Part of a small language model's weights.
Size: 25 layers, width 64, vocabulary 2048, 1.51M parameters.
Architecture: LayerNorm before each block, biases, untied embeddings.
Training: a variant of SOAP for these matrices, 109M tokens, 4517 steps.
Each number is 50 + 12 x the weight over its row's rms, rounded and kept within 0 to 99. Layers, rows and columns count from 0. The size before them is the row's rms in percent of the matrix's.

# layer 10 attention key, 64x64, rms 0.194, rows 0-63, columns 0-63
094:47 46 58 50 49 71 55 50 44 32 26 48 47 34 38 78 26 46 78 43 54 57 53 37 28 53 55 56 36 39 55 60 32 50 58 37 46 56 45 57 51 44 45 22 38 59 58 44 61 49 44 43 52 36 47 47 38 42 80 52 40 63 53 36
093:53 49 67 36 56 56 54 65 43 54 40 46 55 34 43 52 28 43 47 57 65 44 63 49 23 66 53 68 68 54 37 40 67 56 53 41 56 55 49 45 57 39 60 53 53 26 69 47 43 76 42 33 30 43 74 36 45 41 45 72 53 48 57 34
112:49 51 47 50 41 39 59 41 60 60 63 51 38 37 59 62 46 65 69 51 36 38 44 49 71 58 27 39 35 49 61 53 20 29 46 42 50 51 70 44 54 55 36 53 55 70 56 57 68 40 68 71 56 61 31 60 35 65 65 37 45 45 59 52
094:38 52 33 55 50 45 50 43 52 59 39 34 48 40 62 55 41 60 47 72 42 67 63 40 41 67 54 40 44 49 56 57 32 81 68 38 71 41 51 58 44 37 58 70 53 68 44 36 56 27 35 44 17 49 54 48 39 46 54 62 40 53 43 40
095:56 41 56 52 54 51 60 69 44 25 72 40 43 40 59 41 52 52 56 52 72 44 58 54 51 43 40 48 46 54 51 63 42 73 54 61 75 53 66 40 60 74 46 63 47 70 34 67 38 47 50 37 36 68 31 47 62 48 29 54 38 46 51 28
123:53 59 59 32 53 68 51 68 42 58 66 40 47 37 49 42 55 60 62 19 46 35 63 47 37 52 42 41 32 54 53 52 37 47 26 52 25 33 54 46 68 52 47 63 41 42 62 39 32 68 59 42 40 59 30 36 34 42 49 58 60 40 59 36
114:28 27 72 29 49 59 75 62 55 74 46 33 71 51 52 73 54 70 62 49 56 31 40 54 53 35 59 51 63 42 61 44 41 57 24 46 51 48 54 43 54 54 55 35 61 49 45 41 37 44 57 57 51 39 41 53 41 58 39 53 46 39 48 67
106:47 46 46 83 43 41 32 63 48 60 59 70 31 57 73 52 53 52 53 67 51 53 65 68 44 62 38 36 45 56 50 58 54 59 56 81 64 41 36 43 49 31 60 45 39 63 59 61 50 44 49 38 49 36 33 62 60 69 46 67 49 60 36 52
106:50 39 51 62 40 43 50 52 36 26 48 50 34 54 53 69 35 60 62 59 46 53 36 26 63 37 67 51 67 37 49 68 42 26 39 69 65 48 54 56 36 45 73 37 40 67 45 74 50 55 67 63 41 44 55 42 44 51 37 54 53 62 46 64
106:60 46 63 52 59 61 55 35 54 72 34 73 33 39 43 67 62 56 58 65 24 36 52 38 70 42 66 40 51 35 30 42 31 46 52 74 53 54 53 55 60 47 43 57 60 46 36 55 48 44 45 46 41 54 43 45 34 48 65 72 35 65 36 49
088:74 49 42 48 54 48 60 43 34 62 61 57 55 49 38 37 45 53 57 38 63 59 46 56 43 43 46 54 51 75 50 25 52 25 46 35 72 52 32 51 48 72 68 58 48 49 63 67 63 42 45 40 18 36 43 50 50 52 36 54 29 49 42 36
106:49 76 49 38 49 44 49 41 52 54 40 46 38 43 37 32 57 49 43 34 48 64 59 56 56 48 50 47 80 61 47 24 56 42 32 31 32 80 64 48 37 67 66 42 47 47 44 49 61 32 40 55 49 59 50 45 44 39 41 42 78 39 45 60
099:42 39 49 38 54 55 52 31 56 35 82 62 57 48 61 48 59 36 58 45 37 53 46 47 53 45 55 32 33 38 44 32 56 56 50 27 43 44 58 69 44 49 44 53 50 85 67 60 28 48 16 46 47 45 56 40 48 53 55 51 32 51 48 62
095:61 44 64 22 30 62 47 45 42 64 45 57 59 40 47 41 67 36 34 58 60 41 58 65 43 52 37 44 48 39 15 41 55 42 44 78 51 48 55 73 52 55 49 46 50 41 58 36 52 50 59 82 52 51 53 57 33 51 28 56 45 57 59 51
102:56 36 44 55 61 55 38 59 50 40 31 61 78 46 66 54 66 72 48 47 35 49 64 40 50 62 28 51 65 58 49 50 39 45 54 70 28 52 60 38 42 58 54 61 47 41 59 62 50 68 61 58 53 57 68 46 70 48 54 33 72 64 27 42
091:72 45 54 66 53 26 53 52 56 36 62 27 43 47 52 42 39 57 48 45 59 49 57 51 45 28 53 72 56 57 67 57 70 49 51 53 44 54 27 53 60 66 53 37 41 42 45 53 12 43 47 61 42 78 53 44 38 55 49 62 47 50 46 30
089:54 35 59 38 37 58 52 32 51 50 50 55 73 91 45 54 49 53 50 53 50 46 48 73 70 58 51 64 37 38 54 22 62 44 72 57 58 28 42 42 29 55 35 59 32 52 61 50 54 38 57 53 54 60 52 57 51 52 63 40 49 55 62 53
102:49 46 64 76 51 55 62 41 47 36 58 68 47 65 37 49 64 57 22 65 51 48 52 55 51 33 26 65 67 60 78 45 48 46 37 43 57 41 49 33 40 67 39 70 55 51 62 74 61 37 48 49 41 54 48 50 32 58 34 49 63 51 55 54
107:51 65 65 34 64 34 43 55 51 51 40 50 42 51 53 45 59 31 39 47 65 60 53 40 46 53 61 56 40 45 08 51 43 50 41 57 57 64 58 44 48 40 74 20 65 65 64 52 35 50 20 50 50 53 45 69 49 40 55 62 59 48 42 60
090:37 44 47 59 30 50 39 37 64 42 26 48 52 57 28 40 38 43 67 58 49 59 49 33 41 70 50 41 49 30 28 42 46 50 71 50 50 60 58 46 59 40 53 42 31 47 36 62 68 72 60 66 60 36 52 27 59 57 49 41 34 49 48 36
086:21 59 42 34 62 48 38 50 66 52 45 58 40 55 49 41 40 51 52 48 50 49 35 52 48 54 49 37 70 66 49 41 30 53 76 58 51 62 47 46 39 37 48 26 59 42 23 48 58 50 46 50 44 37 49 48 82 39 68 33 34 48 70 60
102:34 36 37 53 67 54 46 53 49 58 60 67 52 47 49 80 08 38 41 41 56 54 47 36 57 50 62 62 60 41 41 54 49 55 57 70 52 66 46 66 52 34 54 36 58 34 44 50 53 39 68 50 52 37 53 44 59 54 80 47 48 42 42 35
106:63 68 51 47 73 53 59 48 59 49 34 23 44 39 54 51 37 48 48 42 44 54 45 51 42 57 55 52 32 65 47 40 57 76 56 52 46 51 42 66 78 61 18 63 47 60 60 37 45 53 68 41 48 26 43 78 41 51 46 46 51 46 51 39
105:44 33 57 33 30 44 38 62 65 47 64 53 66 54 57 44 61 50 60 41 50 72 44 42 51 52 39 41 39 38 76 64 74 49 66 40 50 41 67 36 67 25 57 48 40 42 24 32 60 48 31 40 45 55 52 49 58 45 41 51 67 50 50 45
110:38 48 40 66 51 66 47 47 73 62 32 58 45 57 58 22 41 42 49 63 48 42 56 40 62 63 65 30 41 36 41 15 50 45 45 59 55 42 36 38 52 41 57 61 40 50 51 67 30 68 21 38 41 52 47 51 49 50 44 46 38 54 39 45
096:45 25 63 65 37 53 71 65 39 55 48 51 76 54 33 57 40 42 39 57 44 37 46 57 50 63 71 61 43 44 24 41 45 47 33 42 38 48 52 38 30 44 58 55 35 52 53 41 47 55 49 38 43 48 77 56 66 53 48 54 81 49 34 52
097:38 48 70 57 44 26 55 43 40 73 36 32 58 50 46 61 50 50 47 53 64 75 56 62 68 37 40 48 35 40 60 63 68 65 62 46 52 76 34 47 38 35 51 74 47 46 59 58 54 47 54 34 51 48 54 36 34 71 47 53 55 54 68 48
100:59 54 32 48 36 46 67 56 60 80 57 55 43 68 54 33 57 28 49 46 27 61 57 61 54 75 39 26 62 43 45 62 42 43 52 56 45 56 35 42 48 56 45 65 56 43 37 47 60 29 60 53 63 39 49 41 47 51 47 29 53 20 52 53
104:62 39 49 59 53 60 28 48 47 40 49 30 61 73 46 49 59 31 39 32 47 49 66 46 42 39 40 68 42 63 61 51 41 50 12 53 55 68 48 69 70 77 58 48 38 52 43 33 44 39 61 45 49 47 47 29 50 44 46 52 36 46 52 52
112:44 34 47 46 57 35 52 39 53 62 62 47 72 28 42 34 49 54 55 44 31 34 64 69 52 53 24 53 53 50 62 46 42 19 20 40 51 32 25 43 40 39 52 52 43 65 54 47 55 59 38 46 43 46 55 62 52 30 55 48 65 42 48 45
103:47 45 43 50 60 39 69 57 40 52 47 47 37 44 51 54 62 38 26 34 53 13 50 61 44 45 36 66 36 62 61 54 54 38 46 73 39 56 62 29 63 67 46 36 41 38 65 48 33 59 41 65 65 38 68 52 61 48 48 55 61 39 60 43
115:43 40 63 68 59 65 28 59 45 52 41 55 51 60 45 48 25 37 39 39 44 45 61 57 51 43 58 75 59 33 60 56 56 60 61 41 56 46 45 36 61 35 49 34 44 39 34 76 43 31 36 53 53 54 46 63 40 43 63 66 21 66 65 53
109:86 27 56 50 27 68 46 60 39 48 44 55 53 59 53 49 59 67 54 33 53 40 44 58 41 48 52 48 54 68 46 73 46 35 49 37 51 65 53 23 43 44 44 62 58 59 44 61 39 57 29 46 38 47 43 29 30 61 48 62 49 61 54 61
098:25 53 51 36 47 55 46 32 60 41 53 28 46 36 45 63 51 42 63 70 42 51 59 50 57 38 45 52 71 31 46 34 35 60 54 71 53 22 49 61 52 34 60 40 64 46 49 44 41 35 48 44 79 59 56 67 62 49 61 48 65 47 30 43
099:60 38 51 52 49 67 37 76 26 54 61 59 48 70 70 42 70 61 49 67 50 31 33 66 40 61 58 54 59 69 51 33 48 50 37 50 54 50 53 51 52 43 57 54 46 57 60 50 25 39 45 68 58 22 68 59 59 41 42 46 36 51 56 57
100:27 49 29 59 54 52 73 70 56 24 57 54 55 48 57 32 32 55 43 50 43 58 36 47 43 58 38 54 46 52 59 64 59 28 62 75 45 63 43 43 34 72 56 48 46 41 47 54 43 70 40 43 57 42 69 58 58 24 47 56 53 42 49 39
104:44 56 55 22 63 48 59 47 36 47 57 42 38 60 44 66 46 42 46 62 69 55 36 33 36 46 37 58 50 34 30 47 70 64 55 52 54 65 40 51 67 59 72 40 56 53 50 61 52 74 47 64 56 67 72 64 46 57 71 40 54 46 68 62
104:55 58 56 42 57 57 40 62 48 55 50 64 56 61 33 66 75 67 37 57 56 55 61 55 61 59 56 53 42 58 46 45 51 63 57 61 69 27 64 40 49 33 26 44 64 85 60 65 42 33 66 47 37 52 44 54 37 56 33 35 55 49 44 64
094:50 62 29 57 60 53 45 56 53 57 54 54 35 46 31 23 45 31 45 57 50 47 21 34 41 74 58 60 37 46 33 54 37 71 54 45 58 43 59 58 57 41 34 38 64 32 41 67 50 49 61 48 46 50 49 58 39 64 66 64 67 67 62 41
116:27 52 46 52 63 63 39 52 55 55 46 41 31 31 49 60 48 44 37 56 45 41 60 40 43 44 55 42 71 28 59 42 49 79 67 45 50 41 57 46 37 65 57 48 57 25 32 49 62 48 47 51 54 67 47 50 63 50 57 57 63 43 24 18
093:35 47 36 39 66 45 41 63 74 30 48 59 58 42 32 71 69 40 74 41 34 43 57 41 38 63 49 49 63 53 40 25 55 55 46 51 38 38 28 55 42 66 36 56 46 45 58 30 65 44 58 50 54 56 56 41 65 67 56 50 51 47 50 30
090:42 76 37 22 45 49 44 60 40 47 62 53 60 56 63 49 64 58 54 45 48 44 62 61 46 62 68 30 52 51 69 34 68 55 60 34 65 31 66 53 42 33 34 36 45 61 52 77 55 67 56 53 51 50 52 42 48 49 52 44 32 74 59 44
091:67 52 64 42 21 65 54 51 61 40 26 35 36 44 45 51 59 40 52 31 43 46 34 46 54 28 64 53 46 44 55 52 35 60 54 59 46 55 37 58 61 61 47 39 35 48 34 51 26 56 39 38 54 45 69 54 75 61 48 62 38 77 49 45
093:42 60 46 62 58 52 73 76 55 41 32 52 70 65 48 56 38 61 46 39 51 51 56 48 21 38 32 27 69 52 49 62 60 22 44 39 43 50 57 51 65 62 44 55 50 52 47 59 54 58 48 55 30 37 43 47 64 39 66 64 69 55 34 57
101:57 37 31 48 53 69 55 10 57 55 45 39 67 43 49 45 44 36 48 36 73 63 69 35 42 58 53 51 43 52 33 43 56 57 84 35 58 39 27 38 58 45 55 52 50 45 35 52 42 58 56 53 46 55 50 57 53 63 48 56 27 53 52 40
099:53 67 58 58 50 42 49 36 69 34 39 57 36 45 55 38 54 80 24 40 37 64 58 63 32 67 40 44 65 72 43 56 66 61 45 57 55 47 38 46 61 41 53 56 69 57 60 61 37 54 39 51 57 58 36 64 32 57 46 59 67 68 50 59
100:50 88 43 45 44 39 48 56 39 38 42 42 45 35 34 53 59 51 62 54 65 34 46 64 48 51 60 44 44 48 45 45 42 62 61 46 38 58 41 52 58 59 67 47 51 56 66 34 52 40 53 41 54 45 45 81 28 43 79 21 49 41 66 48
111:55 47 71 59 32 41 43 53 28 47 59 53 48 42 49 49 70 42 54 28 37 55 55 48 29 73 51 57 65 40 31 75 65 31 63 46 30 61 56 30 59 50 57 49 48 58 23 54 48 41 53 56 45 57 36 41 45 63 36 58 47 45 49 30
083:70 37 33 62 59 62 43 45 45 43 45 51 40 57 22 52 31 55 59 40 45 67 36 72 65 60 61 68 48 61 58 26 47 45 63 57 59 56 29 47 49 53 55 78 61 56 50 64 57 37 56 59 63 71 51 46 57 52 33 54 50 68 54 37
077:71 47 58 35 44 61 45 54 58 53 51 64 67 62 55 40 60 54 48 35 52 36 53 45 56 23 43 48 52 50 43 69 35 38 38 47 40 44 54 46 64 25 26 29 29 61 65 50 36 28 41 47 34 44 53 39 31 42 37 51 64 59 67 56
110:33 68 44 48 58 64 33 64 49 54 62 56 64 48 42 31 49 33 39 42 33 58 50 49 37 46 45 46 40 30 73 50 46 52 63 61 62 28 47 40 67 16 36 56 49 66 45 61 50 38 38 36 56 55 57 62 32 42 56 55 48 29 60 45
107:38 46 41 43 51 57 40 47 45 55 71 52 61 25 51 65 48 45 49 38 52 45 49 59 65 65 30 65 50 22 38 26 45 63 46 59 60 47 42 67 35 51 61 58 59 32 37 42 51 55 46 34 55 55 42 58 59 68 33 46 59 76 28 37
102:49 61 45 54 43 66 35 52 44 48 53 65 51 49 45 46 36 37 63 56 61 25 52 37 57 45 36 51 55 67 37 25 47 45 59 54 63 42 37 37 51 46 33 66 58 64 64 77 53 48 32 57 56 67 65 40 68 72 53 43 44 64 23 45
096:57 56 69 33 41 23 30 34 45 54 69 57 63 40 54 49 48 38 53 60 35 51 40 40 56 56 35 42 70 56 42 45 41 54 43 47 39 46 44 49 57 66 59 54 46 21 32 61 60 62 49 63 59 62 55 62 58 56 57 64 64 76 29 36
094:56 41 50 31 69 45 68 67 40 75 48 33 53 35 34 45 38 59 49 43 38 47 49 48 45 45 55 61 48 29 48 60 60 58 70 50 57 57 53 57 67 65 32 48 66 58 57 62 42 49 48 53 46 46 28 46 17 69 58 60 45 23 50 47
095:61 42 49 39 47 67 28 51 54 49 42 39 43 74 34 48 33 61 75 62 16 44 52 51 66 65 46 43 46 35 48 42 40 43 42 61 54 60 35 28 51 66 44 58 37 54 36 67 54 53 64 36 47 51 39 53 40 45 44 29 37 55 62 38
107:37 34 56 65 58 56 54 38 50 49 70 65 38 37 46 24 53 53 58 41 59 48 26 61 71 32 40 63 80 45 55 57 51 54 39 40 51 47 49 53 63 64 53 55 76 52 50 44 44 47 58 69 32 63 51 55 44 58 70 37 26 57 49 45
097:32 72 62 43 64 52 63 38 61 50 66 29 69 59 45 54 42 39 45 62 22 38 56 45 69 62 52 69 44 62 65 40 71 49 47 60 68 58 45 39 69 60 67 30 56 54 40 41 47 67 61 37 55 50 47 55 48 52 57 48 53 52 42 31
090:25 46 39 49 40 38 62 58 46 45 43 40 63 36 71 29 52 33 41 38 45 55 68 20 57 69 45 54 45 37 52 76 56 54 38 74 51 53 51 59 48 63 56 59 28 37 59 40 68 45 46 51 53 42 47 48 66 69 53 40 49 64 48 38
089:53 35 65 45 38 53 34 63 45 44 46 50 43 47 45 40 30 40 37 51 44 64 43 58 61 50 48 46 74 63 56 59 38 47 29 54 75 36 53 30 51 67 67 26 68 54 45 67 53 58 41 50 55 34 54 39 39 46 62 49 39 22 73 50
097:25 61 61 39 52 53 39 43 56 50 63 39 59 44 70 52 56 55 61 74 66 56 45 46 49 61 38 63 46 30 20 57 37 64 43 43 53 42 67 49 52 52 47 60 71 23 51 40 62 49 45 36 38 65 56 44 52 65 67 44 38 64 34 61
094:58 33 55 46 48 49 24 51 47 45 54 37 37 63 51 50 34 31 52 37 78 29 54 59 50 68 51 50 68 61 57 36 48 66 67 59 60 55 77 54 57 45 17 59 73 34 56 43 53 49 51 58 54 53 61 42 46 59 66 44 41 53 43 44
098:25 56 42 35 46 58 45 45 45 63 40 57 38 55 41 48 55 61 55 58 58 35 24 47 45 48 45 40 64 29 62 44 55 33 74 58 53 54 38 65 55 31 61 43 63 52 42 53 42 80 30 61 34 49 49 44 47 24 43 35 60 33 51 56
093:51 26 66 40 54 53 48 57 52 56 42 47 66 31 46 48 57 30 51 57 75 52 51 42 43 45 50 80 43 47 59 62 45 59 44 44 37 38 50 26 33 34 41 42 54 54 57 29 52 59 24 55 67 34 33 63 58 40 63 32 66 57 48 47